config = dict(
    norm_eps=1e-05,
    rope_theta=1240.0,
    parallel_block=False,
    init_std_up=0.0238,
    beta1=0.95,
    beta2=0.99,
    decay_fraction=0.791,
    decay_shape='linear',
    final_lr_fraction=0.1,
    train_tokens=379100000,
    dataset='wikipedia_en',
)
Each number is 128 + 24 x the weight over the matrix's rms, rounded and kept within 0 to 255. Layers, rows and columns count from 0.

# layer 14 attention query, 384x384, rms 0.0759, rows 93-95, columns 0-127
[[128  77 125 124 132  94 149 172 108 152 104 134 117 114 155  90 125  90  71 106 109  99 105 143 133 121 127 138  93 136 156 130 122 166 138 132 158 135 103 123 154 153 118 145 107 125 112 148 150 155 136 156 102 123 123 165 110  98 133 120 124 105 130 126 148 125 186 109 149 117 155 124 134 143 123 157 158 129 171 144 141 102 116  92 130 156 108 139 126 120 148 106 134 107 137 122 129  85 154 128 106 130 162 177 141 170 136 126 145 105 163 193 145 117 132 139 122 128 187 144 116 119 150 152 156 180 141 146]
 [123 119  93 134 147 124 171 127 161 119 122 144 147 116 139 126 131 123 151 109 100 163 112 107  90 122 110 175 135 110 140 126  97 146  94 123 169 142 112 174 146 127 123 114  95 104 125 111 144 145 165 145 113 153  84 165 121 119 132 109 148 168  70 186  95 129 135 119  95 167 126 108 154 131 136 105 138 142 152  79 154 134 103 123 112 142  78 117 187 154 125 148 140 136 162 112 126 168 144 133 138 125 140 140  84 103 164 141 139 109 177 163 120 167 163 148 131 170 135 103 158  87 120  81 112 130 124 129]
 [179  60 159 148 185 120 130 146 142 137 106 110 104 111 112 128 118 125 107 165 150 149 160 169 102 121  72 149 125 165 118  98 159 147 160 139 108 147 121 107 147 112 132 115 185 157  97 156 159 112 150 142 176 127 128 138 126 130 104  99 103  86 187 117 106 113 122 156 159 116 139 137 116 109 118 151 162 134 140 152 119 121 116 112 152 142 121 156  91  91 121 107 124 144 140 135 139 107 139 142 121 104 132 125 134 176 116 121 101 110 111  72 153  71 137 161 130 126 117 126 107  93 145 167 179  95 139 123]]
# layer 14 attention key, 384x384, rms 0.075, rows 93-95, columns 0-127
[[125  75 134  59 154 159 149 111 128 117 143  85  84 133 181 161 132  93 134 109 131 163 141 164 160 104 127 115 140 154 128 134 109 139 162  92 152 119 148  99 155  98  90 104  70 117 151 187 154 107 134 135  77 109 142  97 130 134 128 127  79  90  83 138 130 130 154 128 133 125  96 101 127 108  98 156 125 112 146 164  87 144 110 118  79 150 137 118 139 147 119  97 107 116  79 117  92 164  78 163  91 128 156 163 172 101 145 157 125 154 144 129 116  95 136 138 135 101 151 127 138 136 147 171 180 142 137 126]
 [160  60 150 141 173 145 155 165 127  75  89  87 105 121 118 138  64 121  96 134 122 134 120 124 132 154 117 139 136  69 153 166 146 131 171 137 158 154 123  93 158 116 120 121  92 140 110 105  96 138 154 165  99 138 145 122 113 102 175 191 118 123 122 126  83 121 104 129  61  71 138 139 130 151 143 127 143  87 150 103  60  90  63 141  92 147 127 103 126 132  86 162 136 127 128 146 122 120 122 109 109 169 111 110  59 149 126 136 130 125 157 109 161 146 111 151  80 162 165  95 125 137 161  97 133  94 110 110]
 [121 184 138 118 162 203 180  81 156 182 148 134  95 142 201 139 155 133 144 122 109 148  82 114 123  92 146 140 113 141 109 115 119 166 113 105 124 112 101 169 114 113 112  91 136 124  95 149 141 118 147 151 134 136 152  98 130 158 116  91 127  78 128 121 157  86 125 154 144 136 118 138 136 130 139 151 142 130 112 135 132 141 184 134 146 159 117 180 102 110 144 106 102 135 119 136 107  82 139 129 139 118 166 151 111 122 103 132 115 124 127 131 118 118 114 140 153  96 120 138 172 141 161 164 120 145 137 149]]
# layer 14 attention value, 384x384, rms 0.071, rows 0-23, columns 0-127
[[ 60 128 128 104 112 132 157 125 153 116 168 131 163 125 139  98 143  87 143  78 118 113 184 136 171 121 108 140 137 160  95 134 100 131 157 156  85 165 156 127 120 160  67 110 153 186 121 110 137 164 147 108  96 157 111 123 117 110 123 145 142 109 111 167 118 103  88 127  65  76 120  84 138 151 127 109 125  80 120 134 111 100 150  80  58  78 127 142 110 137 135 138 121 117 149 120 132  94  94 143  90 167 138 120 143  73 105 102 139 124 131 163 159  73 162 117 102 111 110 177 178 121 156  93 130 119 137 114]
 [140 113 124 156 119 116 107 161 116 166 121 142 134 105 158 144 104  83  94 108 146 100 116 152 152 128 140 133 160 117 102  93 132 161 136 138 133  56 124 113 129 139 114 154 127 169 122 150 149 117 129 127 136 169 113 117 132 116 146 118 125 108 158 127 170 147 113 147 142 116 141 128 125 156 140 112 153 150 137 136  96 110 101 114 131 134 112 114 110  89 152 117 127 117 174 118 106 128 114 113 128 179 100  85 121 125 146 148 141 124 109 140 116  86 135 128 134 148 134 142 138 156 151 119 141 111 124 150]
 [117  90 116 143 127 128 136 124 118 100  98 126  89 114 129 111 126 186 201 157 120 132 148 143 104 104 147 131 136 125 111 157 117 115 136 134 117 131 109 102 174 151  96 136 152 147 157 118  62 135 131 112  83  85 190 183 121 136 123 160 154 114 127 116 124 167  65 141  99 166  98  87 158 117 122 131  62  84 125 114 140 144  87 121 140 115 123 133 147  88 125 168 114 125 123 139 119 136 112  83 132 116 157 154 153 160  95  94 158 118 114 129 147 159 137 115 130 151 143 147 125 112 134 133 132 117 171 130]
 [111 145 106  99 159  85 120  98 101 105 102 169 126  86 122 169 119 128 190 127  61 134 179 156 119 129 136 127 151 146 164 150 109 158 112 105 160 196 147 106 160 111 134 129 129  97 149 186 181 144 114  86 123  93 130 127 129  85 109 116 117 158 163 129  62 142 154 147  58 152 158  53 131  66 121 186  90 113 141 110 157 139 146  94 148 139 103 138 122 162  77 138  93 137 174 142 155 150 154 154 166 108 183 108 108 100 129 131 152 111 112 138  83 137 133 161 143 125 138  98 139  97 113 149 113 113 105 133]
 [107 150  97 108 137 116 110 138 127 152 133 134 169 123 167 103 130  81 112  94 127 140 113 105 137 127  72 102 136 122 126 104 140 158 120 135 159  85  90 126 170 122 128 139 110 108 124 128  87  98 145 150 123 124 126 129 166  96 133 145 150 130 117 137 161 159 152 128 128 117 158 155 137 177 116 134 171 123 119  90 121 105 182 136 129 128 140 118 119  76 130 134 112  63 142  58 121 123 123 114 119 124 142  99 146 151 123 146 145 124 101 144 124 129  83 134 144 155 120 120  96 168 139 130 151 160 120 149]
 [ 88 160 129 132 114 162 130 165 160 155 118 138 114 135 165 111 117 104 121 137 137 109 137 116 143 167 131 117 120 119  74 114 129 131 124 136 108 146  90 146 110  88 119 143 174 108  91 134 141 154 109 142 125 124 127 123 137 133 123 125 113 119 119 139 140  80 125 145 120 102 144 149 115 113 127 134 143  94 112 138 123  99 185 113 119 149 179 100 169 115 134  91 154 131 148 116 152 131 102 163 114 112 140 112  82 126 123  76 123 131 130 145 148  87 110 148 124  98 151 122 125 129 113 162 132 107 146  82]
 [110 123 127 106 118 126 138 131 114 130 133 143 154 117 115 128  97  89 141 116  84 126 158 137 133 161 146 119 116 131 148 126  99 155 114 105  78 118 149 166 121 163 127 122 121 168 127 161 172 171 149 156 112 167 141 140 121  90 172 145 120 114 139 138 114 149 159 147 103  87 191  86 122  62 116 139 108  94 125 122 152  69 150 111 136 138 128 142  84 142 157 123 149 127 182 127 151 118  69 193 124 177 137 118 133 108 126 170 182 117 153 185 174 115 111 167 122 145 106 110 158 154 115 119  60 104  96 110]
 [110  97 110 125 138 116 113 128 128 152 137 155 143 111  91 111 110  99 164  73  97  94 102 129 142  83 161 111 137 149 119 140 143 190 135  33 104 116 142 150 149 158 123 121 133 111 117 133  65 115 141  59 137 115 134 104 104 113 112 166 161 105 134 143  75 169  88 106 144 198  88  90 152 209 119 117  73 124 120 156 107 149 102 160 147 123 156 141  93  98 119 138  69 139  93 115 122 114 131  83 147 125 149 122 147 128 129 144 158 139 112 102 129 123 166  98 107 164 130 138 155 122 107 129 140 127  79 143]
 [113  95 108  99 142 122 105 148 126 133 126 132  98 124 143 130 137 144 132 146 151 142  96 129 110 160  87 128 169  76  81 111 145 172 123 101 180  77  93  94 171 101 140 150 119 134 148 128  98 112 122 168 122  96 124 163  87 112 177 114 165 110 113 116  91 105 170 171 187 172 157 206 127  62 134 117 131 165 130 127 100 126 210 105 112 133 155 179 123 146 165 146 141  94 121 123 124 140 149 146 117 126 130 132 123 137 114 146 158 131 140 150 136 175 100 149 132 145 143  67 111 170 133 178 134 108 144 137]
 [129 154 100  88  36 168 140 142 133 105 108 118 126 132  86 190 100  63 122  98 166 133 134 139 127 136 152 123 136 119 134 176 114 147 154 168 104  97 154 123  92 145 153 113 143 171 112 125 134 122 172 107 176 133 139 146 147 100 148 142  90 110  79 158 129 105 118  93 132  47 133  96 100 140 118 102 106  88 138 153 122 111  93 135 167  86 143 175 139 126 136  75 140 132  89 159 140 119  93 124 111 160  93 136 131 105  99 129  99 114 213 144 110 143 132 148 121 162  84 159 113 159 107 104 174 114  92  96]
 [162 152 117 127 100 130 116 164 104 112 130 118 186 129 119 118 124 122 119 116 177 130  87 144 147 137 166 104 148 133 110 117 145 184 107 116 119 121 105  90 179  99 184 150 119 134 129 152 137  91 120 148 152  69  82 136 130 158  88 119 155 156 149 159 173 120 170 133 150 114 135 144  92  60 145 116 152 142 153 114 119 163  70 136 124 130  87 107 153 152  70 106 128 105  92 123 128 113 147  98 137 155 140  92  99 131 139  97 111 160 157 108  87 157 118 150 149  92 135 119 122 117 130 142 161 104 132 121]
 [136 145 142 147 108 131 127 133 168 122  97 154 100 122 137 144 110 103 124 133  95  92 117 133  93 141 131 107 129 102 124  88 132 141 145 153 128 101 141 146 127 140  94 154 136 123 114 146 135 121 159 130 113 121 166 101 137 165 114 136 103 134 133 135 145 153 129 129  82  93 139  91 155 102 106 146 164  83 125 109 161  93 159 106 198 140 160  79 101 112 124  92 128 120 137  99 136 182 146 150 142 136 123 139 107 138 115 154 158 129 143 165 132 102 128 121 130 167 163 105 142 106 112 161  93  96 132 130]
 [ 96  96 135 128 100 158 146 161 165 158 116 122 123 133 151 148 162 124 100 124 108 143 142  88 112 157  87 157 101 106 131 145 126 134 103 125 164 139  94 139 155 121 115 155 117  90  91 103 122 128 134  83 100 124 118 137 148 124 138 144 113 111 147  96 149 145 119 138 119 143  84 109 132 162 136 142 156 162 108 140 129 113 170  97 157 129 176 105 143  80 123 120 161 147  73 110  82 134 112 117 131 140 121 143 136 125  98 118 121 116 145 159 115 135 116 105 128 118 151 160 149 145 191 130 118  86 106 137]
 [168 123 174 115 165  92 125 120  91 121 129 121 131 119 102 164  80 173 140 160 137 148 132 144 175 133 168 118 123  62 169 114 135 137 100 137 138 145 180 154 158 129 117 115 115 135 130 178 106 103 108 132 185 120 146 120  81 130 105 107 125 130 144 123  70 143 122 116  95 129 109 165 142 170 126 117  54 157 146 175 111 157 132 116 154 132 124 152  70 157 154 103 148 145  93 159  97 155 187 137 179 157  89 149 116 117 135 184 133 112 147 113 118 143 154 141 125 142 160 121 140  97  73 123 102 120 125 134]
 [132 137 128 116 145 153 135 163 115 124 134 108 141 104 140 146 116 100 113 165 150 111 112  87 108 157 102  69 124 144 133 146 147 165 131  87 103 128  95 162 158  79 128 149 151 143 113 159 118 166 124 143 134 103 129  96 155 154 135 139 113 106 109 143 128 127  82  90 130 121 119 117 107 179 155  99 172 116 115 117 149 119 107 118 144 124 171  59 158  91 118 123 151 135 101 132 162 134 116  77 120 165 146 147 139 128  94 130  90 126 152 111 158 122 105 125 189 113 111 159 155 123 103 139 122 117 143  77]
 [108 149 141 125 189 112 113 142 163 186 121 124  95  83 151 139 120 135  74 118 127 103 106  82 143 105 120  85 153 140 128 104 142 137 126 141 172 106 128 132 129  65 119 105  98 131 122  94 228  80 144 144 132 142 145  92 186 187 102 135 134 166 106 113 111 108 133  67 137 130  74  88 140 135 114 131 159 210 108 118 121 137 128 108 118 110 122 104 129  91 144 140 142 161 116  84 133 142 135 132 113 153 108 100 162 100 113 150  96 105 157 107  28 137 141 107 133 127 123 101 128 104 128 162 159 114 136 117]
 [122 148 142 128 122 158 130 113 132 121 137 114 122 139  90 173 125 130 139 146  96 157 137 146 105 150 157 128 123 152 149 113 109  91 105  79 155 148 146 142 136 110 140 129 118 121 103  90 175 121 150 136  96 112 126  89 124 100 124 145 124 140 148 114 137 106 156 128 167 156  80 105 148  72 115 128  87 103 175 143 144 102 126 131 145 153 139 133 143 116 123 127 123 119 107 159  98 161 108 140 103 120  96  84  97 118 110 123 134 140 171 150 102 129  74 125 121 113 159  89 136 115 139 145 136  85  92 123]
 [134 122 111 151 132 156 120 126  75 121 122 123 112 170 125 115 105 124 148 162 144 128 186 129 143 167 110  90 117  97 146 109 116  76 162 147 118 117 153 143 135 124 131 134  92 161 147 139  78 164 132 171  91 123 189 192 111 120 183 144 131  91 129 148 134 105  83 162 126 107 170 163  86 104 112  91 113 100 122 137 131 124  97  94  96 110 123 144 196 151 114 126 144 138 141 193 136 107 186 100 116 123 122 152 118 130 125 126 118  92 114 100 194 130  91  88 139 152 137 127 141 147 135 140  89  98 167 125]
 [134 128 184 131 106 109 115 141 110 101 123 144 172 119 123 120 103 160 197 115 147 134 157 141 138 134 131 136 151  92 110  99 135 117 143 149 111 133 133 128  72 165 125 129 129 130  83 135 203 108 154 147  98 165 146 144 117 118 138 142 125 164 117 154 126 112 135 143 106  86 150 126 137  90 114 123 128  90 141 133 124 101  98 120  94 118 113 129 144 119 159 119 122 135 117  92 130 110 101 224 100 121 108 133 109  92 137  99 183 125 167 107  59 126 151 141 106 156 116 128 136 104 152 120 125 105 144  84]
 [ 92 166 125  99 130 149 122 158 146 135 126 127 110  95 126 109 102 132 134 114 160 123 137 147 142 123 145  93 147 142 105 147 108 150 149 153 127 136 142 147 129  83 130 128 146 118 152  97  97  59 131 140 141 103 135 138 163 130  99 137 163 134 105 156 110  67 118  73  72 126 115 100 133 139 125 102 163  84 165  92 110 107 107 150 113 113 143 139 138 100 106 117  87  99 104 132 124  94  86 153 112 156 127  71 152 144 128  79 133 140 148 101  38 119 142 121 127 128 116 147 124 123 121 134 168 143 125 112]
 [114 120  97 149 169 152 110 128 121 218  99 140 110 162 135 102 115 160 118 169 133 149 172 117 113 116 120  76  92 112  98 124 122 151 136 167 140 122 104 160 115  81 130 135  42 105 141 132  99  96 138 148 103 103 179 167 134 115 136 139 181 127  77 112 123  61 106 173 113 161  82 119 122 142 118 126 104 142 135 117 111 157 158 117  56 111 131 107 135 123 105 130 151 171  82 163 134 100 149 152  88 104 154 120  93 118 110 100 127 122 136  89 108 150  99  84 116 119 110 129  78 150 177 131 116  98 144  94]
 [ 84  89 139 140 145 121 107 132 130 150 133 128 150 139 161  93 145 125 137 120 135 136 162  95 161 146 105 120 137 107 115 116 112 138 105 144 174 143 141 121 113  86 144 140 106 123 113 103 148 128 116 142  75 123 114 152 135 123 113 102 164 122 134 123 112  78 157 178 135 118 144 150 126  89 125 150 159 127 132 123 123 129 185  97  56 118 127 119 164 146 129 106 134 118 125 104 129 109 149 144  91 114 142 115 112 127 142  91 134 137 134 147 101 139 123  92 113  88 157 103 143 130 164 175 105 102 165 110]
 [105 142 108 116 164 158 154  95 120 133 138 130 126 131 142 125 112 149 169 146 112 137 171 101 130 115 114 152 133 145 110 147 145 121 174 127  98 159 138 126  77 125 102 121 156 157 133 159 138 191  91  84 130 143 140 130 122  97 153 118 150  99 141 132  83 159  86 140 105 106 152 130  94 103 113 142 107 101  96 127 141  98 176 111 115  98 141 165 126 152 115 150 134 170 170 146 193 127 118 155 106  82 147 112 133 136 150 147 121 114 116 136 144 121 137 104 126 154  97 148 147 127 142 108 135 138 116  98]
 [159 115 144 164 120 150 133 156 141 149  99 139 112 157 144 140 143 123 111 136 115 105 108  87  99 140 119 147 125 107 128 131 159 113 113 151 151  60 144 124  95 119 135 162 129 150  24 135 160 180 120 124 122 154 147  88 100 149 101  95  71 130 151 116 144 131 163 153 192  84 145 185 138 123 152 143 141 153  97 164 157  94 164  99 220 136 183 105 137 102 148 133 166 147 152 119 134 195 100 140 140  76 101 166  92 151 127 166 103 137 153 138 155 132 120  89 149 147 155 108 132 117 146 142  98 101 115 114]]
# layer 14 attention output (transposed), 384x384, rms 0.0727, rows 0-23, columns 0-127
[[ 62 118 158 150 109 135 160 111  98 110  87 123 149 106 161 137  96 132  95 143 143 165 117  79  93 141  97 110 147 123 180 143 112 127 154 160 122 124  85 120  84 136  88 168  79 101 131 145 153 171 152 123 151 102 107 167 119  94 158 113 114 124  93 162 202 149 122 102  81 159 153 157 155 153 148 130 177 142 149 142 113 120 151 110 149 115 137  83  98 151 159  88 129 129 118 164 143 141 128 120 101 119 151  94 121 136 145 142 141 113 125 136 119  88 154 126 153 135 179 139 133 107 108  60 169 106 108 133]
 [120 118 131 122 124 117 137 133 163 119 135 131 134 108 110 121 128 109 136 135 111 137 139 129 141 156 131 142 121 109 155 140 125  94 122 148 143 116 100 149 118 139 134 190  96  98 154 150 146 122 140 120 155 117 109 122 109 133 141 119 135 134 138 133 130 128 111 103 147 147  97 120 124 107 140 109 158  98  95 151 137  88 133 138  87 135 148 105 134 121 118 120 148 123 127 131 120 111 102 128 132 111 125  99 155 155 114  54 122 185 129 132 103 133 119 128 162 144 140 116 179  80 193  85 153 134 153 153]
 [107 118 167  97 143 125 155 121 125 144 111 153 170 126 124 139 106 149 182 112  58 146 121 126 169 125 160 106 100 138  98 129 129 126 102  89 123 142 110 159 109  71 140 105 130 115 118 114 151 121 121 151 174  98 168 171 152 133 149 133 126 146 143 117 106 132 134 151 101 114 118 117 159 153 166 197 139 138 119 128 183 138 183 111 105 149 124  88 131 140 106 136 108 136 112 166 158 142 145 139 146 111 120 111 128  95 146 164 144 146 153 143 101  95 185  96 126 128  96 111 128 151 103 117 123 117  97 106]
 [167 138 135 146 152 118 137 158 142 148 153 120 111 120 120 118 180 164  93  98 122 119 124 121 166 138 143  85 158  74  63 172 126 130 160 132 129 135 164  93 101  85 145 139 115 126  94 115 114 167  92 116  98 107 131 141 113 141 156 148 125 144 125 146 152 146 128  93 163 142 125 111 139 151 100 160 119 136 145 169 105 123 171 119  95 153 112 114 166 107  68 108 112 147  77 105 150 150 128 127 194 126 158 105  82 120 186 115 146  97 122 161 123 158 117 107 119 123 141 132 121 172 147 125 118 117 138 106]
 [145 148 109 120 140 172 170 116 161 131 116 130 137 146 127 118 160 153  90 146  97 137 149 143  97 109 122 142 129 117 123 102  95 110 105 198 107 120 121 131 135 172 129 120 141 122 171 109 137 134 122 116 145 132 134 126 157 158  86 133 148 141 102 114 120 167 125 141 123 140  92 129 110 144 123 120 117 116 105 130 110 155 155  97 187 132 147 152 139 159 152 132 112 123 156 121 126 146 168 156  83 122 138 175  94 148 100 113  80 148 155 105 122 146  98 155 132 109 117 136 131 128 140 157 138 105 161 149]
 [ 87 131 139 139 130 131 132 132 125 118 125 117 144 129 135 129 143 157 112 111 139 117 137 141 103 139  68 122 129 134  83 134 122  99 143 166  68 133 123 146 159 159 136 139  99 129 137 129 127 152  89 137 149 130 100 134 134 109 100 138 119 139 101 142 115 115 100  86 112 105 119 123 151 164 111 129 135 118 124 135 114 111 108  90 156 134 136 103 160 141 184 115 113 113 111  87 117 132 106 157 164 108 133  98 102 141 152 153 138 155 105 136 116 106 116 169 136 130 112 149 124 112 123 118 140 133 128 126]
 [133 149 135 145 111 138 114 160 131 134 115 123 129 120 172 129 157 102 102 114 146  98  97  87 139 158  76 141 177  77 148  90  81 127 122 154 152 127 113 109 124 177 131 167  87 138 134 140 163 154 109 141 118 161 130 177 118  87 123  99 142 110  91 171 170 145 133  97 106 174 132 164 136 128 146 120 199 135 158 106 110 111 147 103 136 188  96 144 134 121  95 122 109 139 119 185 125 143 141 106 146  96 132 127 117 120 122 121 144 140 151 117 157 131  71 154 135 137 212 168 183 107 165  94 148  78  96 143]
 [134 146 109 104 115 117 117 175 119 111 119 118 149 154 133 188  79 141  88 128  67 157 101 126 210 142 164 147 126 129 130 169 154 186 132  97 140 164 134  68 163 118  87 181  97  88 148 125 100 134 137  86 115  94 140 169 137 149 122 128 136 191  88 120 110 127  70 128 177 140 121 107 131 193 120 144 134 131  73 150 118 113 150  68 101  86  95 154 140 153 120 132 143 162 129 185  83 101 123  82 142 126 124 124  91 106 172 134 153 144 108 172  83 128 157  90 120 125  65 153 150 122 139 151 134  87 116 108]
 [112 115 116 150 117 179 161 138 146 103 159 121 116 182 108 128 141 185 167 119 103 105 119 150 127 118 123 165 108  95 121  83  78 115  99 140  95 166 150 139 122 122 105 118 197 116 149 115 153 106 135 141 114  98 118 139 113 135 130 138 159 160 157 132  71 124  92  66 119 143 131 126 156  98 131 128 140 127 132 144 140 126 107 106 156 119 121 102 110 147 135 137  51 141 177 129 146 152  93 136 125 158 130 149 128 143 153 158 122 173 113  89 169 164 140 177  97 143 157 140 100 114 171 176 145 132 159  90]
 [116 155 105 125 101  76 100 141 142 109 153  96 126  70 109 155 126  79  47 109 135 142 114 138 133 134 120 145 171 115 150 133 148 152 106 122 129 154 124 141 133 166 130 139 148 139 148 110  89 136 144  79 109 159  98 107 115 130 166  85 105 119 112 164 155 137 160 113 147  80 127 154 137 137 125 167 215 134  93 131 151  85 156 130 154 142 145 139  74 125 134 100 155  86 160 126 131 108 162 109 139  98 114  66 125 174 133 117 106 133 128 127 162  92 134  96 139  71 183  95 164 122 153 137 111 155 190 158]
 [152 140  85 143 138 146 127 128 141 126 152 125 114 107  77 117 182 138 159 147 150 116 136 149 141  90 146 111 129 157  94 127 158 121 132 130  79 165 131 133 108  83 146 166 142 133 107 157  90 118 159 115 158 140 135  98  96 139 136 142 156 140 141 102 115  96 112  82 153  80 149  92 148  69 108  96 129 109 112 121 125  78 100 156 107 124 129 155 115 111  92 126 148 132 129 105 168 117 155 145 110 161 117 112 125 136 133  76 110 128 123 139 139 125 114 128 143 138 112 119 106  97 122 172 133 104 159 169]
 [147 128 117 121 156 116 108 159 128 164 103 123 158 120 132 132 155 134 134 108 117 137 131 129 138 149 103 141 114 109 105 114 112  92  86 145 130 132  98 115 126 137 170 140 109 130 150 136 146 113  93 115 137 146 145 183 151 101 140  97 106 123 131 173 135 132 124 121  97  99  91 143 110 136 112 162 106 144 128 140 125 104 146 105 134 138  90  98 167 104 111 139 124 112 124 146 110 104 117 114 188  74 121 110 129 120 134  93 135 171 164 111  91 117  99 170 143  95 116 113 140 137 161  70 134 155  96 152]
 [ 87 155 135 130 127  95 134 103 148 164 112 130 156 147  79 140  81 143 136 118 132 144 165 129  81 105 160 151 134 106  86 146 137 120 128 138 129 121 130 141 125 148 170 140 146  93 158 108 135 113  93 110  76 159  89  91 127 154 157 112 100 175 137 155 113 141 110 130 141 159 119  92 115 161 119 159 135 111  95  84 156 126 158 112 111 138 129 148  96 131 135 136 106  80 168 102 100 136 156 119 149 135 156 135 136 145 143 147 143 100 120 124 120 129 128 162 158  97 110 151 180 105 110  63 123 127 114 106]
 [188 130  87 116 118 131  82 141 119 133 147 122  89 116 153 134 110 117 136 114 156 125 136 147 180 192 123 111 123 126 155 147 150 127 120 125 127 143 181  91 166 113  80 131 140 146 193 107 105 139 116  94  91  85 163  78 122  83  97 112 127 155 150 100 184 130 126 101 148 142 151 138 118 118 129 143 122 128 153 124 116 115  83 162  83 125 131 105 160 127 102 111 139 121 151 178 131 144 108  73 103 164 165  88 139 117 155 119 163 146 139 101 117 156 113 124 120 137 152 102  94 168 107 151 140 137 153 105]
 [151 109 129 130 128 129 113 110 121 146 103 111 167 132 115 118 156 147 114 123 126 129  94 138  94 133  84 106 145 138  85 156 154 140  95 163 108 140 136 142 164 178 120 156 140 159 155 116  96 152 158 149 149 143 102  97 155 139  76 115 115 164 128 133 118 117 119 146 119  86 113 139 139 129 108 124 100 105 136  94 117 107 120 116 155 125 132 158 145 139 148 115 164 105 122 170  84 121 147 131 155 120 113 153 120 138  99 161 112 108 186 162 123 115  87 150 126  81 110 178 109 142 104 138 154 140 143 118]
 [134 127 143 138 122 134 132  69 116 144 115 114 135 112 121 100 122 134 120 127 123 172 151 152  80 101 113 149  87 153 114 156 145 125 118 124 162 140 134 149 141 147 132 168 160 130 130 114  98 120 139 124 165 139  73  74 142 103 112 120 122 115 148 152 147  91 123 140  88 126 110 123 118 131 148 128  21  85 160 138 153  99 138 138 144  81 118 136 151 120 182 112 133 148  93 145  99 129  72 131 106 128 156 137 158 140  83 133 119 105 164 139 173 167  74 153 108 101 160 109 122 163 130  91 151 158  92 149]
 [104 143 128 125 127 108 106 136 130 113 119 114 100 115  72 151 162  88 146 100 152  98 148 143 146 143 145 162 137 121  85  99 166 138 143 124 160 153  95  96 126 132 138 107 118 166  81 119 127 125  99  96 112 137  87 151  96  96 171 105 104  74 134 171 127 101 154 132 102 131 148 141  96  98 150 102 122 146 101 106 157 106 114 133 149  95  93 126 134  88 100 172  99  79 128  92 129 112  99 100 158 139  95 114 108  90 140 138 181 128 103  79 177 107 140 114 141 159 137 126 181  95 140 116 114 136  84 138]
 [139 107 133 136 136 129 118 141 114 116 130 124 135 131 127 164 122 109 140 124 140 142  73 128 156 149 130 132 123 126 151  80 102 146 103 145 126 110 150 202 117 140 128 121  90 131 148 113 164 120 138 165 143 143 124 133 136 119  68 137 118 182 128 111 109 168 139 156  75 141 137 176 120 105 108 156 154 137 195 150 145 158  96 110 176 125  99 100 123 134 167 139 136 114 146 136 157 144 101 140 114 111 157 102 150 120  91 150 146 189 124  82 129  80 170 146 123 135  75 117 105  89 146 110 107 157 155  87]
 [ 86 120 135 148 130 123 114 132 105  91 127 110  96  98 135 158  82 128 162 140 122 144 105 114 131 146 103 134 150 138 141  84 120 136 133 144 181 144 122 140 127 122  99 147 101 124 162 129 150 152 146 134 156 151 140 143  96  38 123 117  82 114 126  95 173 102 137  81  86 137 132 133 139 154 156 151 103 132 172 122 121 102 130 135 128 165 144 107  87 149 105 115 185 127 142 130  98 145 115 121  83 116 124  45 111 108 151 152 136 126 161 107 147  75 104 179 108 142 170 148 116  92 101 166 110 151 114 169]
 [146 139 112 132 135 135 126 130 142 132 146 115 144 122 147 115 158 195 111 131 101  99 132 151 102 142 124  94 114 141 112  97 159 153 170 148 154 184 115 120 141 136 145 160 130 128 117 130  86 158 137 129 174 105  95 144 127 124 180  94 132 119 114 102 125 105 156 163 118  71 136 147 119 124 150 103  79 144 161 136 126 107 146 125 142 128 144 141 132 104 137  87 123 118 107 104 146 127 166 155 114 161 135 120  53 130 141 133 126 139 169 174 137  91 100 120 127 103 166 121 107 160  85 142 144 127 108 163]
 [143 122 127 114 141 118 125 141 134 145 143 108 126 174 121 136 117 141 134 120 117 113  95 129 135 140 163 137 129 129  74  79 133 147 107  99 156 137 160 198 160 105 176 145 120 142 166 103 139 141 127 157 106 141  66  86 169 117  84 126 140 229 142 114  91 152 109 160  87 165 173 134 116 157 105 151 105 121 173  98 130 147 134  91 147 166 132 146 110 174 190  99 139  93 171 113 137 154 121 171 110 109 208  86  92 118 126 161  98 155 117 163 118 123 106 160 104 113 120 104 107 104 125 129  84 158 117  71]
 [ 85 125 147 147 132 160 153  94 144 109 120 142 117 137 117 144 125 135 148 117 132 145 143 137  76 106 142 141  95 139 109  82  71 124 129 159 122 123 164 134 123 124 141 124  95 113 143 140 155 129 139 194 141 117  88 110 102  94 124 135 148 165 108 117 135 133 108  87  99 168 148 106 140 142 148 115 118 112 185 157 124 121 104 121 143 127 120 136 105 112 164 113 143 131 141  96 161 166 101 175 109 155 172 122 143 138 113 127 135 127 123  89 160 152 139 205 124 144 104 131 102 107 102 111 121 122 124 117]
 [132  89 160 143  87 108 177 107 105 129 126 123 124 115 186 118 132 134 125 121 129 110 114 109 135 146 129 100 135  80 132 139 105 119 141  99 131 103 154 139  71 137 119 125 130 143 143 137 148 156 133 157 147 152 127 121 130 136 141 148 116 119 115 140 135 141 135 143 137 153  99 154 139 158 118 138 136 118 180 164 112 137 152 104 140 137 146  94 108 121 134 105 121 142  97 134 138 154 104 147 152  96  95 111 151 145 118 178 154 107 113 136 112 145 138 107 103 125 146 153 110 145 130 131 118 134 128 101]
 [101 111 116 120  97 101 126  96 132 114 114 138 135 105  94 106 131 106 139  81 121 111 152 137 118 116 154 169 141  99 105 150  97 109  56 113 107 104 159 139 144 144 150  98 127 127 186 114 155 126 105 132 109 137 114  82 117 106 109 131  95 131 118 178 131 122 128 120 153 149  84  83 135 170 134 156 130  85 103 131 150 145 116 140 114 122 129 144 124 127 124 161 127 104 154 127  65 150 113 139 169 124  77 117 179 117  93 125 126 128 130  95 107 165 101 159 108  82 108 142 138 107 166 120 120 169 161 125]]